Each number is 128 + 32 x the weight over its row's rms, rounded and kept within 0 to 255. Layers, rows and columns count from 0. Numbers have three digits each. The size before them is the row's rms in percent of the matrix's.

# layer 5 attention output, 448x320, rms 0.0789, rows 162-334, columns 80-159
102:169072137124108092162091112088110134144145121131093096111118121146091115139091173134156124115098095118119089094187124075193089090131159030138092108119126143106123095115134131145109170134177140162154130111099124132145122115108157112100123152
099:136131163070122096120077157137084118088135164108155158087105124169183151172148121129141136156125087132140161205092141072134099147104174072083130138105102146165105150076120088126150194121102114111162141195125143107114086154116176113054097137
105:142154152158095103091110092109127170160129142153097080114161128101121233139145099167107109141128071129093110145133131128130153133132172100172147148117180153114205142150128111163138078129163133137123082138152121131155144131123137133134161175
107:149119133201139147115153123131152129163136123106145101141136113117135161090151113126142128107091125116196166141125099146107094128166170115132121127144130140116178107091114110139139149171131147119103119128145126138112122143111146103105176123
104:127146135083127116151139081137128136119112103086124071155087141090109066152113146133110115133167097127154096151134140190087122123120153132170143132137151138130079146093108139142084113139119137131158099169120180156100122088114159162102156091
099:107129133152167121126160142109138124191125076094137163117146161107082122118142051110140125112115129127089202109158130138152151147108157103148116147151122148161128162160119174129188092164156109166163159115103091133124143168172110165169174183
097:143105128059148109135118129119131156188181133117127170079146098142134095137134136162117146105150158190106145100107127124123076114173109135118127133093174091110118141175131128176135131142131121099138131145131106125159089129066155167132112097
093:112118141099142118148052123119091107087046104100138091133089117116133132102122152159139120103117147093127093124092099173124137115123155151127169131159144161147104114108169109108098130087123059164160107093138110167149127124096115163119060068
110:185113141159154075133197126144219119147130128146176090119109158140137139147154147190126100135108107139143131162072097132167088109146115132173105124145098105106143129102123158105100118172105148149159104122096128201149116083102185137141081130
097:087075123132168151158156170133132160117124170080132150143146089132152152108159159159090069109114166132142098141183155106149125126140149136068068095126123165097133089127143198111143170077105091123148135137095123179153165173178146118157129123
102:114138150122120106118135150090126137129103121130109168110079136116104086127117189106120155182147109099103127142103120175108124136114113107119065113101137079094139185123106110129135135130141139110144190135143114114168132128118105136175078093
103:080104096126099126133162098137134134155143136147197117133084099158109106154112166113127126156154106141167127095146115103084178096121145113185162135120175129129117114123117122074087093118185142127086125110111137152076152172178169093185117149
101:138170067130138172115168139167165114182049172105113183148172146139080127082096123141105146134157104116107113114080130141139137168098122092144068120109141115112145141135139191092112164164150090168146118106107094099160173146068136080145146129
099:145072156094094175120135139129126149127143112121167137101097150095110082130143167117139131136114120177190148138123174192115095118090119136130159125093116110149129113104124132122129129138148146157089162144180133135165128140119095111105136155
096:127125080148183120084107169097153056096054172166063171092175130135123114156162058146159122101126139160136179063131166159117069135160122122104142090139157143172122100077098090162161085114116142153143149104098130109114121168115109102106149135
093:179113164129085142214135126070080172111127136154150120112146118117135124155112074098124104115145136144097110096128098116157144118074152156113100143128092131123150130162072121103117065108157121103109140084088144123096155148120161188167156176
097:125156131124110112147091118102099108122164135160161117133164100170115125139158070160115185088160087121122142121150118110112175113160121097132174184167144100183141100107136084194100118130102156096093110119161098133123160072092121132105134131
091:134121136161119087099091066132108135116090129101112089107130135179131124098155124155155116112124168101116137188060182139072121151123098098090142123201136089062163221098117099166143181120137093100133116168193158112148083134131127126102130113
093:132074151125112092129133118096141105121172123161075062083068153118073090138073114132078097127133126168128138085157169178113108152112131094117111155143130140091133133148167180136165111167146089126113157164092160143147086134111187036094150125
104:120139145151069160127150109148134180129161070110133129132177155175109127105132149151166117104110162138122134074152152144127134176110109143200155132099066180142157103084100128139107151134151165154108156146116049160115114100109168103095131124
096:094182123168163121101095146094124129098108099043126101098109140069126119129111110135148179158146151180153135200154155135146140169068107142110106113148152112135185129103140112091150103118081124150149148130188125169144105098097173143120080136
094:115155072159138123142112115141152160121147096145114129147067070130168097156168104116137144138172167118143146185090143100127143136113106191106115160084174080086114148096099167140171162110071121136115135087148108115095140105111170142180136114
091:162188107087132096144132158149147070121082095134118104114078157155121071179161126125096063112123136112147110169141102140092095169118157104087179128091158097155095132110131098131049123149160116169130128168112083143093105110130167137134072084
094:147112162121074094114129143066147117159115145087081136163131105117159104164141129082154147125126133141137148063068179156141160174134153107140168145129112130095204157143086094066183133086133152173112101146072143093116169090114178101118108098
101:157127083082148094118136112172084131132142153091120149113103164087151134161109148116141134145212175144217134147127138059126091133099144160146145113066116111105116134162125118160120106163137178185135139163173087101099150112093164105156131142
092:141109154154135128142166169154111081132071158141123143079108140120215177116135144123115110063174171116121094166101112150131150098176108100153138094164122113145075147079084069120102153128099187150140105110139087141154104115122118112121157104
098:123136114140135154183142176108108150126154135077145093168125150171104134101135110148195132106143125115119097146091159097084170143095107152165108173173091110148136193117111105187145133091103107123137087113179096111127178091188109138117121085
092:178130107203087174091128119128154164130128127113145153156099101109082139122132099084145160088104122098130137109178182122166115126107122133111127130121112156072141157087155144143117086127119124129132130103066110128149125132089071144141151163
097:124102109128146092056114191135157094097118148144135122171162085066166196152124132115164122117097117103113175093142116138115123148115161154117089164101113149142163152101124114082159113132096164074071132155103125126149173080130116080128119102
094:118124083150127119087172098135116131121110085053101112130151142098109126143149187155135152153142120085144147147187156138107130109140121129115069127169189072138147132148153118124170144129137130112177126132156146109134139144182173102176139151
098:136140180124114181132144097120154077175097154181146105178161142096147142127111110086077211120105160134110117105114178110136076109077128109125129140141080134128150144117085121101132092085125159155115174179120137124112067072103097113069149131
104:146169100148151176160152178105152131145125116110128131107144084117126163155134190136121085175132115104156120141084124117160115166090145101173061111124090160113112175150097136140145084145074131160126113121126186153117145101136129102157096154
103:164137199142109097098160127138142121155172113126132063086122159117096153143137112080102114108173075105042072118130088119096097114104081105109119128198170130074074124101119105134140174172171161136075167099091116132130094077098128155110142127
103:133164125083102133102109124139085109175146104138080142153095127110174108134128114085136132171093078130112179126094100140107074147167156070105147100107142081127137139155155113125127127160113204094139085146097237091130149190098107170104072125
106:161128122130091112111160129127072114121084114134160139095116145150099149147082163161086070165099159128068123101123087088134157141137104157117127125137128144149127171162142084162153122076131111143078150113086141092089109095090129144126162158
116:173131189144157122146091119128116109060147184214190136149081177143115147111122183103139111173135112144134140129131159102131129150142161123117151138171106154124088128147115106144162170156145111098110122180091133119125117121117167111145113114
102:133110167094157091105111163119138114136165158102090101124114118070142140124163092167141193135207053148126088080156081169124117159092159102134080137136138100112146161177124188088191116130136140154153143113106134103097127156113137118092153150
104:066110108124124070113139161116131113109095093101147106130143104099172116145101143092156095072185133138123122130076139142141144099078146154154164123134108141179126144074092126098164157113131097141140161143138158198137118121163135150180177112
103:166085132137089154169114132144094106105131133102166157127182148153109146170156146080164117165209123101128109162146145147162110114111124136133108162144173152164137159114113121130129188151142085172130107077091129083105120104081123182063172149
098:164127141124111112154152131148094126129063098098138099140093131134129131117087060113124165093099142131140110133160086174191169096180116126096129093135139130089173088107088109165134176135149101102130120084135145118081082174122129112083093159
102:117150124119141141090123116131122148112061137108060114084138111166123128150088123104104133130122074126144111148095112109073125127156128137101114114150114165124140139131137148106152122077123183146166121178126187078127129150138118139114136131
092:108175126126100106116121120158116097120113085140094186112111090121134136107135072100144159200097164129123106117092155130108122091090123180101135167117143156108156177117141088086144146108144190037165162132124168129133126131179111097157148115
096:066125122109133117169109089130184146121134157111090105109099144118176167128076109065115093142089131137117103171093135115123122117101075138116119066079109116079154114127153139126124140176175126157142122123180116197129077095118132086116139093
094:119173064154130121187146158097113132114121112163107124162133156097118133162136127183138130159088137161102122187149182096132140152190107126086179160159146096073221164100166091118151109044084129158119111110096148087041127134123162106148181134
098:152094128103099105146126148100093088153192096090139120067142180172126145192147156164145107175151138145138170140129138092088105119135135114143172129155074130144137132168069109164096100075100122156128149122152151068082167162119110110143119109
103:094097137130070115188121207138140125180120097095082127131139117148109157152120132144112121121153135137107118126129172125117176153159083118140128134103141160109161151170100142149118126098125173137138123153127152145153138191141116160136112129
097:106163095110166105080141100120133085121086134163110129112178134153135181124153097117126121130121098195162145159151140137162133108097084122114123126199142115169088172117168158108179111158144142114170112135132135174116104098086106162103132093
106:180154135154092170139111108140156171118121150085128166132156140085154068086094093147112089134112117032142102157151115136176099176134127105131161165050089116159138134112136140180121158153112148138130122144114145138159152126084092131119093129
102:165102147114170143107122111170118123140135120150153120079138101131154145134107119202153153138124124128192147119081133099067153143096166136130100137114110132153121123135064163116123086129119145131103079103108125085162106107176155136180066131
108:121120148140170066087154071142121188102070122124124129136089127137119146151123110108107170138162165123151099098127081102122069188146120112084128129163120115183105146113120113087132098080129137096134166154143125169157151064045158121095141178
099:156149185105117078143074170193124141147095154109142098174123072156098150091100104130156061157085104129092138146161089075145113144122137127026131155135100142120138154115140128133162113119107131104105076165137135142104115130120102191088099095
104:157104182141079176119138111153115143170135112078123155141116172162082106159177147140179101131166137114087090145105149099130136130103145120161139089158094162143153110085119123137097116140094089113118116154085152076130196137189105138134107136
100:116109123146090121159150142173082094123185160156124129163091138133083064141115136079136141152153131123102068161135098093100158167126156135173097144122126159095111090163123092148154113141129144112135080123076106125113120128205143116101138129
097:195105106181110118145111124113129134135083111121095097105173144134136094132127190125146111130153138129135147109189142112136096126200105146175135112141152133146171092124121056148099092144185120133096095120060111159113138145111086113146137161
093:165112157152166130129139060145143162134105110163121165094103139143139110090184073106137124186122126105160155156108120164148145091136126179148118147127171114115140093156093142112106170185121130096123116164134078131159141149136165157154115171
094:114147097079081095119175135102109131099111144150151122202104146167129132143162112043146127114136159132151073140119169144127135165077096102148126127140164147137044130133143198162124114082162146107127131131154121095086113182121185097101171136
101:164099131105134134144117157102109148134151143115126085107128172131150164119131135177125142124131184080128119114135155096162133114149092160145216130133112121102129176091140114202161111125113138138106112081148130032099128101128111132130107102
098:107143104155102181107121080126135153107124156061158142180136109117135143098098069125099121101183130169106105161096142091151173185108096128133138096094148151203099113121108155130152139077136090117127123137177088114108156117148171159177097133
101:082091172118112160146132143133123096087158119139075130080168099171143158027089103139147116154127100137153076131073124172116130158122096107127123118111122110116132121183094137122142123106103142076137097123119109171143093144160105152098156146
100:137146090170127130113131153086102131096132104118145113135101095108138124128107187135170131141082183123077124123154076181091138104174181148093107169123104115114169096112170140119116142126094169076121180174192050108140100125147093141162157118
108:107153141113170136082122103095127129167110124086071165140156132129099099162183163067147171140137123130151126122102131131171157111106088066162088129148187104139150098120104103159126103176142087142138131101141116090138118131150126142149144142
103:119132111098142145084118156108182063170115195164142164086185207142159160099151147122171133125149171096147176115184110136120176143116113123120073121122109176155137132095101074122103094088168098109153128144150105159151162143112163126102193125
099:142137128162168145114144073148112139098120138118142148152095139088188145113149143161183134153074170133076113093116100103122186129106183069145079125123117139134134127183110130133112141147123094182090118110152157135187157134189129064144138134
106:144095167089091116075123064077142086171133107162076185127149137131168164116134117140159109166127145188112134105155128098118184111126064123223129100105156121148178182170138149123128166113115127141153145061122080136110161165144131129113089111
100:104161121140166076137132100161110133100103120132160166195140137091093118170147116136104095137108118185226071093156129126118120055104103138150110113105176136136127128162121119098117099090124079156113140093085142110073189105098123084121104099
093:074106142175119122150093178135135092100170097115110160171110168126139166075107122098102119094126110135162143103147148087049115141180092144127133179137159120131105124108132130082132122156129169152113111109127117141157060142134140169114187063
094:115115125146145139110118175101154152144152169102125144158152154144096189156115109133045152161136084106092120165090136136150149141181117113126115144077164112072126105178081181162179186143157131173117126105109124078096078108094100115089151165
108:153149158120061155157096110098140126104124121141157082117155118134151132079150115152021068139073130138154156122117117148136113091086151174132120162140125116143127145099126149108137087173132128169183126164134180163157107140098044135156110099
103:152136082124107114115067144115146150142173105137106118157088099154125117108127119082147161156127099131105156124165126118138167127107153158145122145141133138089155098123179142128138104153115133176092128053115137173139098178122136154090082112
099:106109145147064143151125067111123091135140136175092089158157120115117154144175145135159106120097098146123131146145146150128114146101135204113152149091086175108126140083183157137169151103093152149117149127099125159128149122099147107143151148
097:094102102112134125130188151128188133151131106120157156141186137128102123163101076119128097121164114110113151126039051134119221127135167126184155189114134096142114168118097154175133147099134168098153071141163056126143154150138087139158178169
100:124149099123133148191114102122128164136087193163142065141106099082152133109133109111129106162120183165097041131138135132121129093089132154089159086088088150110095138117187102122174129157123155195090138070090121126129067151120176154141124088
103:119098157130158137148094129134156174122095102124188114159169138145159131123169124191180103129102107143092075089134120135124115090152103114109088091133173154141120117086126179158158162153074155158112107172158160140219116115211084159173108134
106:098158086142114093116129129110144164123089154141091143114113134064092109127149191104118141111093165128213101084144109107179095144131095125134161110112117105120138127150171120131133099109092147099095174164129113103169154154093122133151120142
100:144114157138123178150098135171097195100118105124141114201168115131129136105144092158178118118149161093145146096137106125149204159122136124084083156121109126118176142129142159123129132127127058082107148052141154092124126105161137144077117106
091:075147158163068116127135159184139096152141072110200083152122163106113097179135141094114115117132205143105119115126097210146168115117084119176120113074149169134177146154081059127113163164083106058132103147164160171164101198124070169111132095
095:109217176089106113143086094093146142133073126120122134136093104120154177161127088098130114154106099109115183156137141110134085089129135102182165081168127149144105165123101098153140093131137128174108147146140179132122123154118158141174092102
103:100127149168092170116060188162138194144148072138190165145164167132193172106135175070104161115138046108147116133111209124125130102140135141139151176111115214113167079156109164155150153138097120118121122121107147114169151086135150083142123149
096:157118167181158121093084108112166187065109131135099152130094102099136144141100127089088110099145090154134158109159118129130137180124148158088146160184081158088168148159163132089211093091141147109144108144161154128168145094130130148092145181
100:119189063141200142128102122124127107135098129153112096140141109105116126104133126153150121113135140144210117100086175145096107134116139145064158107140104110154097143141179149132141141118116173127113155109147124096157097136141131164129076149
099:106077153106138157170158077168132150153068151141108119089152111138143149101080110119109125220133147159105082102132172094090120062121127136109069116155096142109131121137113098117149149098128126129101122124179150139151182090114110150178117140
101:167128121136146107148155125170089138064128136168100150128129137109109078089084104139114118151118153148116114144125141148126103080133164083108139133139160086107148143150079126111138112125117133132114132160130123155165066191151150148109074160
098:120098118152188116179120096110114148117125126115139117155112130119153168141136062157144157136181170173173108167160080113119119121125133119093100112166157132104125089096108130134119094139111075196114177136142111153120088092161113106146158137
102:122154148124143105114148166154168049129107148132149115146142153091134188126125100076105115157169158089136154171125166067108120128127125196131109102146102137157108231104141112108188137129084120138171142119109146148107149099074077133153187130
097:076170117126071140151119126166149142133125142138139151090151121128126101180035158129129170152123138108143070078147184135148089157103095116133129096116109128105152149151163122143076116100120086136149118151103110132134071127057065148096076123
100:172178058120115090148149117114099146130149137125079116154132101114086104082143170175052101155129144097156119148170112139096109146101171053116127128114139113127118069164177135121123116121166145159067122161075168176139142110074145130150082096
106:111176105176162068126155131127104185099179150155132201183140132153089135112151145111150114085139123147096106136124071162142126113155112163126136184135168115079122098112072129123156108144122076063084179193092112155151127115125131116108141125
104:158086135107170153149211096125091125157113146152121133171108115116093160137116154130074150148152073166141104134143136147098113133140151134155076125142116153160091117145187127078128125135147096124132104110084144146159144163092125117123102156
092:133182123140092094172133150159127128130132158123083130130131098083079128162145106054124102156164131121116100132131117152117182102170164123107108162173156184090116127115151111168145089181073098057077124116081126130093114137116068128146149161
101:124098164187204118114147103132124148119147152128159130124148105085127155130112121153148129132123078072114126130133179113116100142091134178056101164131074160115201077183178119135197152148044108148164155114163122165145104103103092100128126189
102:143121122103136091158134134176121068150143081157125180116148112085137136146132144104120150127104141139123139168145126108106114128145140148130155150058067068168127185125130049115125100129122122153136159121065104157153133164118109119188088146
104:165132169079111126129120155154121089089111160118107103168067109130142135118107166144094099084121116131135111164157106151113102076107120139118186137151107121110049149082139100105149122099132162103151120134131098134132155075165094174126066087
106:173133161074123130106074126120115152136134144110096110108155159069150134161095130170137138130121155153115138119189134121079068152074112104151092102110066144148131150149119151156127147162143145171111113138141086086152104149103078132165115063
090:092051123095169083149096121132140109162148131108097140068123097124174123118084122156135123093138083117111132125094066180103038122116142134129089087111116083098099139102123072114105182163194079166159092104141098127183108118142102107158138103
091:150113145169197118128168150109149169101139105106124120128136143100128139178126092172117094164130151122135109091163053139142140119133164139133139109096136166152161060116124166052154150163160117136131117091143127125100091111100118132089119110
104:043148143136113141117131092117091146152090152137101154141096096126211123136090121168129103104137125101134148157181099150094113140098128144124066135110110139146047090115088124079117138135072090089146170132109142137118137149136119157127121092
101:106123135083166162113182089144174140120129129118113110172115104112155105108053135096144185156151129119112206074135092187093154116150109139173105116098172165096078078080164141167135119108113132099142146123156064108138102116082141188165161139
099:149103125099075104106128130163104163137157164112093097164115131129096106114111105143117135118134143154118074095105136110175094109087143186110121151096133141181123145137137171106122145153112141180096109137127071098109152149112125131101121121
099:134131118109124112113145103108035126097121114122126121153169123092129108111073104088142158171135137085107137094114100136111149143135131103107106075154109090087105150180145128119153139166146150078119189111122126105125123100091100139150162151
107:180118084161146178103147099153103075137164066095103127121094132116109107105143127109141163106108138157172171154183138111170112080148152135110161103125134137148146094102143088167113117128118148105154138099119115135128115101100151128115112134
099:152105175124113143129161159118127121108153099129145197099106104128104169165182117088123107105129067156143123155087103144077106100058186139105101142125112120136103125147139090102119115116113108107156111135095072142121191142080148117092107139
095:122178072104104101126102118132147130192106123114143089131112135120166122135165146073106144045103047103141134152147163139120074127135131159152119161108114133168175155116117166141113141118089149131135120157110123157124121160122143137155115090
104:159134093137140103138124103122115098136133109126095112088087184111126097116112118149133139196140165131129156088142107170175078082113134107149101098106151090104131115181127092072121109175167148097114146105154148094117094140088127131116124082
098:186138097093100135120087093085137114115101158125141123110091122161167154149131168136124104140105145135131096177138159081099144145114127087150126124107124126130102125136144128149122099087128145167183112137086135114146091151123178132121133097
101:147089148126125145102136127119129154147132117110059117109181095141141063120153174084123120125095127142127098064080107127192155180145177114080103115080142141103110101118164104109109104160146172120136116101096124095158209115126140128044149111
104:115091126124179145166169134134116140173158142138101060167112052112064153127170113088148088130133144094102092080112126113081175155131135113191126135142159151160143142147182127135167131204099123112126136094097093141139144142137148135159103094
103:149127132140128097142072155112116100109165110144140094177124106167127173116142097101122104182106081119157135120116146138142108159132093140081117149085136104051102139135076116142168114097158161160129108169131179130097154114105135172091132137
093:144174040157067154123141108082146127172125146168091105043146124153130105126088143078131125134132135170098166137108083115088110120163163104131188153069120126156152156137112130125062132159163112084118078155090129123109110165130154167121165150
104:111100185153103150114093110108160127116110110140116103177085084128167131111147103139172108121125125121121171079082083095149095089128098111152140105108119070154157087117103133082123135148104157116131178093157127166167135118146180145098100126
107:140123138139161090177135147124066099133142132165098109144108139157109160038130176148114166089146146147109178146117108172120172157131119173125080140099147100103150089146119125069098160091099149110145168095100118133153102132135159138086120087
100:149178177096109144149121128083128101134085126146148072146118137117143116121138143140140165155087120160122181141133137128102086092155090095082179179120127086103067142111171095123148167106153135158118113053083132152067102160095097107140135126
097:158134128099155128187119116132181137105193112147185156142114136175120169180108157118109092100088065114114135173114088107182110136101137133142153066114072125111081092131139084055119154119098147141124131162075118140171138123103093120175100139
093:112188118142180149124122094122092129155136117112111159148111170124092129120114127107156123141106163079119120138118130125162132128177114102126141125102096149120218126148125154146128174131132119153138096101144110144118139144164098105126084126
107:135086102144142196126115132083128154133168124139184151095162135097170114181141162126120099123166100072168121147136188154111108142124134100176132095135127053076161153125174150162123143127142130084135078147146093113115133081119124150137153138
104:113080134119131118121131060155096165109185119102091162188190195119101080176143130142068118128074101180114119139119134079092126103145110153138167205119150149133174135134122089158079191154149115136096119160107143127152110133142078119111111117
100:157103169110204135123149109139132134114135136115165208115116162112066086108067144126168126145114153145114143125084131155143072124095121112203138112150128161128138125130134165119122118124120173121070089150132119140168143158097150146136177172
107:116110175100185113146111115113164082094072127114174121081132072157138097145090081114135109104087129146175122147130102134222108199119137138127125095064096148117102111123132150108156142119144123162147116141113167139159097118155154171104153126
094:078104173099105162140094146177160127148142118121126158128125104149156111113106123135133158152135062102148109123162088099089165124077094137103099156158133074142101122132094128155124182128078155116144184088160133121134156102184146163160133151
097:063146120121150105059148122138101165121083125123152168125100125103185143126089119157146181141094138103133103106069103119176159104089149163135136156178134127114108084168153157090132119137119139160195106119208151149107083180151151101128174137
106:083097128092146153119127140119153096123108101134115097153105148194132078065134095141169178074136121090118084201153086143140115094154104123145172197145147115144116156108137139144111167113075143102138182101163141095165144085125059172102099113
104:129097111123180098120138171121107176121111052142117096115181086093116150132104115170115084126065152132099163078165069132129073096155127095105159150149101146126143161161153149133114118110134106138153145128113163110129085132122147110136120109
105:129124149129117073184095088144066130148187145112144104147076110182095116091111130101127150089158191164094146150115101079131145074099177089131160150102123079102108140159176095097155126151093117170150158134088170086108114129175097102124164159
103:130104199120120147134141088138097100182162157137159185091137103152069141151178098108110173121164087089116144108121109122162092089110108163089122126143141123118143165175144123118084152114101152088153205096114164134114125129083132157168149120
104:095180171165157159095079137199056132104141115141128142127100111150167150132124178177144115131111137090104115155083067195111091133162084130136103107088091117067130116085144061137133125142117176164146155134151115156153091106140123163146114100
113:145161098118106124152124141075137103153135171179170152079126122133124133123090080140156078160128161142160092141170153217121114102047081098131082108095132112128098095134162092140079140117102115114121152141154127111112118126173124100165092167
094:150095162089128112070173082160076111122135132174153085106107127126112068129118139115115121082081139095109147210130167109100098108189160110142077157088140105124123121147098089144118119217128133114151138143119150099126124101121115054116163107
105:125102115133160121132119146154077136166185128174119150077135114116088094164142076132147078202169133143163151061105110081136136157114164138136137088109159128104155111185132106116131096147155143162128110081083118150092178119169184121080149130
091:107158106131080135140111148156136165147122138180193153151114112102120201159127101158141119161164108116104103157125098171129103113117133151070130083120106137104123124186153079175141112077084132118121107165167107133132110105117138162137125183
103:145090088205112139132083084149098164156144127166108108153155133100134147101090154133166123115184111117132120118138165094157155126134128134065129163162104141128135143070079128116145138086169143128082158099131154144178133122143125105134054143
102:120089113144150137143105081159063159122107120126159146088069142187107145128156141112120116143094158157137110166124077119123181206169149122172158128103095157152142101133143144117087168141122083159089096098117125137084160134131147130118131108
092:129119121123140115111142121084129116125151160128133127138148158096086161121117134100132171083133140134108168134162101125128143113180130156127131159110158122119108139133168086129156113124139149179124176098109117161110130098096168201074164158
092:150088146107121122144123131121121090108132099187171055149134169158141133122112108113096114168113178148135144165093149154130160185117119164112128121115125098125098110123068134128131094143159148133131135088117161101124138126102084113121160115
100:124125110115079108118092161140130082111159140104152129178120115135106151150124097164181135177060165137116121084133126110082131033125140110101089125136156129086139099205156170124093137123112135114132104125127163131149148125156052152119081095
101:108149168119133101093131155131116103141199153166105153132133125159089073148114116125159080156102075121156123086145160125172072168138158116153119118133174151156074098156164093143144069158090096155089135120116175177143165163103097102093142161
099:113172160132113131088101055076139110112121122146146092142070105159152109131143125152151137146109170192146159091096112067144120159132108126090054078137144133159127098114060130144145098136150190105188127120147183158144069108153210091104137138
098:082115058141131138077169129091139133106141123142115131100137119094113125093157141140150133146143115098107107145075134158169111138151110057126174140109145118104118128125141164133152090097140172122092119118127151077169141149077118111144159119
096:124082147099118095080124112119114136087174159114124102126103143127096103159134152116108069088135102169176150082125082137171119104075154116096070092077125185076114105143065189142127115161176120093135175136112152128142127116112164094092116127
095:117098087113059162159162152072093120129161190073154101092125162143142158084137132124157129173106106050134124121144115152137113148181107133154141157078109190148140170162114082163083121161093126097112191115173107135118121140114119156138141122
104:100165145144159142107090113193108155109142130080110128148142192141091120114107118162129116093115108161178172130159164107115122132124121110106134174129123127178081098132170130132112112135152089165157149180126123115174121100113166150111160114
102:129091079085113144161122101141148114157133144119135162090148181125144130122130101142078066120096094173189110144126144119129183112192103117112128092108104049149138108145110140164124110156102174139153087162178098119106140159108169133108119131
100:108090103098155136112142190187162090102142100122143178107164147182173095128121074125143188120133197153134097124151057140098194123086157209121080123139109097125112102152119132116127177117111130138152119088177112116136162142100153161118157154
101:193183134164167158114127083124087142205103119133155125120121127062117135117137094171130141129131113142135141100137126110103137138139135164126120147159113148147133186142169121136140091145150158101089116094121153086177137116141134140128139115
100:071156121103136093116153117163140082157113115159129178105107154107111092123103132169131117131174121152154165187178154115098143149121132127141164123139102111112151093173165133073126091128094158113190114145129095146139125141108097090150064153
096:134139123153117124128098120168118117106117144139142153143128111101071126125136109112147155152123154097108108110094150125210195112137080133097106180122100164110185143107130166105121142090126205055159146088125152141108163137128132118150144098
188:176162164142136120126126173080095173090170111135122203086148164068135105081119139116128156151111125124115116112081123100132141100141081151149153080152140173106172112116142101198142066108157084087161255083125131083169122106132136141086148054
101:085127160103111114096160061108131150088148104165113156104117164113135138164147134162141147089152131063101150140102078158143151128099113141202116133118118110109164098136061094155155101162072101093171177132181140138138141131132145141158127122
106:110135197172091104143115138134096149095177084077129139115106109116155128125170150130128154139104160090111174173166127176104119134182114111130077136164137090093088123110128071150112098140130144129147218106110132150185159142162128085119145090
109:123122120143112133141064082130163088170100099182064117138089203123152124126189190130129110160039135109152134067124156085153110093134151135085154138124132169176132083133153082136107117156155158167125136092109128094121134126147100103089105168
103:123123167156113127133099111147150143130144141167171135039177133101116080123144130128113157141098138040121133113111093130091110074089156139135089158128130117086118127104152146163107119188106132117151146132123135177150104134057115127159168120
098:144166156131140153122107141143150133151126144132145089119132132126112142125180166101156114145103154073123164136140137180099082133152159156067156142163034076173161148068184166149113106121152100115121178193126111147156157176124101106118127132
093:178132117146136138116124158098094136108135168103162143188176084144143178187143143149147130128127153094146110165122154128166140029110121119122109144124192143121151118118075170121110102152114131089121140135140112182118099112163114086156176097
100:108118143151119145120159120110117185158162156121094101148147109137086137171099124172119133143137146119089147137168115097101128185122117094134187144163151155181175143096101071077172105170161103138055139124123112107091121145170100122134143128
097:140116140154158175162131170051168127133122113120155102166129149167114128168111141127146130158116089100089132086106068126065161090104145081097134131121099065139127146076097130114088075105143108133138124131086077101132098138137092140101127058
088:122101155141121149131127118120127090148166110106111159080161109167145137105099107146103093171099173066156116069094134170114142188173163133173105130188148170164092124138105153123109139143159142074155116095101094126149099177108142113106185148
102:126172137115085102107145162096178123165148144132218155135074061116120128115165109111121130115087175094121129133112122180118153163133127151120157140168131121095178193106159207187145100156081121092116157139157111154141087136164141157191114154
098:113144157190092100123139095115136139144096089125154121142160130148118154150125139201160105088156111107162155174192143135144118128112123153045144118102113124132151148119077118113148084111165114112128162134140132103113068144129134113118109169
104:146150133164109102079128131130116195134147116144105098144103129120118041127187135120134130143098124088050104152089127151125128135133132097128184157160127099084150168105145129079104116158107113115100125143137121101132130161128132145161167104
101:107134096100086140099222165136191123158110137189156113096168116114159083140126127115125168139110113175138125169110094136140108093147161162164111101169124105127093110138136187071084164148101149108145107162121202154074136140064154111104146128
097:124093168088119110136092134104145105111120115091073107177169110135146101086175119124147140118131143128118083122136124141098100144116137080164096159075148131174083121145107158140170159127140114162170130171093121132166118157131103110107086160
100:146093169133120136150155116125124084110148149126145110120074101118150102079085137109166178201149145109099169076102173128161103101121128150126135151110064129107169095130123139108178091155119139127183129081119115177136142118127109102102146152
097:178183115147069127113147087143126108133125108158074120102119097135144137137119112077162120129109097131129124084154146074113134061089124103148151109108102133114087126146139117131115137103161140132128120131185086138113090144139138122166085144
092:144124161153148056108145113136162135108113093124122073176104158102160139149082111083152109157108180144085158157103088176134074155170172137148095168095160197111123168108076063080184085166154091147157125136124122135136105106136100180161138104
094:129119068143141079039157106139123190115194135109108139117069105125124089131170088131153132139123121115121123187089161130102142203173123150144085133156058111115122104104173146175171110136132109149129172151101136148065105153086155173126106160
105:137127153145141135117113112144114124140082092157197148119090086156119123141147108139126112127101172207117182160133160105114148098170149152174150104121164167137107106104145101123141067109116098153099108079149148106126110126160140106177101144
110:110129140105189101148118170131158135113135112126109195147117123171074122102149153141152096146181107121155109096173176106133087142140134135129131109140174059068154180125089123132160143132129103084089128138078121143128115126147119150142094122
107:119051113124108133065092184141171121170141107117177084164124130111160138120162092151081116133144105126130138102107113162105145136095091181126174135173127145194110195083156132139079171067044147120113102135177146132171135143114081090154081139
101:158125133095070188124148115127084142138141109139126134159130129139162125107070111134147133158161118182168149140171126140112166154182177117121123150105107118150128081146107148172150116119183126164129123148138121119075119139114147194096120123
096:140177194125066079101115122112166157129164087123111173137141135133106183194141147114136125199166149161141125139182073125148157175087107120132177127173157185165132135146109127122136101124116103144136105146124123135116113092137162141105095126
093:131161064132105124103156110120160159108176148182136162123083115150153162148115093131140150107171139134176187112113140133163067131163169152162163136107172135060168109151104104113160137116122117103118117139157145096090122158099167079089120151
103:109139113073135115096097117137148090141094164160156141092115148088085115178099121119165128137095161087155111174103120136085165137085134182175134123124110135145105177167079090143144083147094114165164153117145115117111129126131179106141133131
102:130128157186124080079134134113132132108107114085186156121137159063104144129138104138150119108192089123144100144093152143126192122144074125121052115113131200119135176105060100135172115082101163103124140140211181110162060114113107108123149173
092:130139113095120142141062122119186144174154145136129118116083129104103134111152090083106029116109119134146041184153087103085111171141132151111145131115125165107103137118163083101106112119138112184136146120079145146121137130130150126099122102
099:099050138141168109132141087147076084122144130153116064141102153141131158126156184112122171141164089145084109149154097139056161119109137055136150126135131101164094149148138126087066169072045138174128118130140107126126103144122138155134089147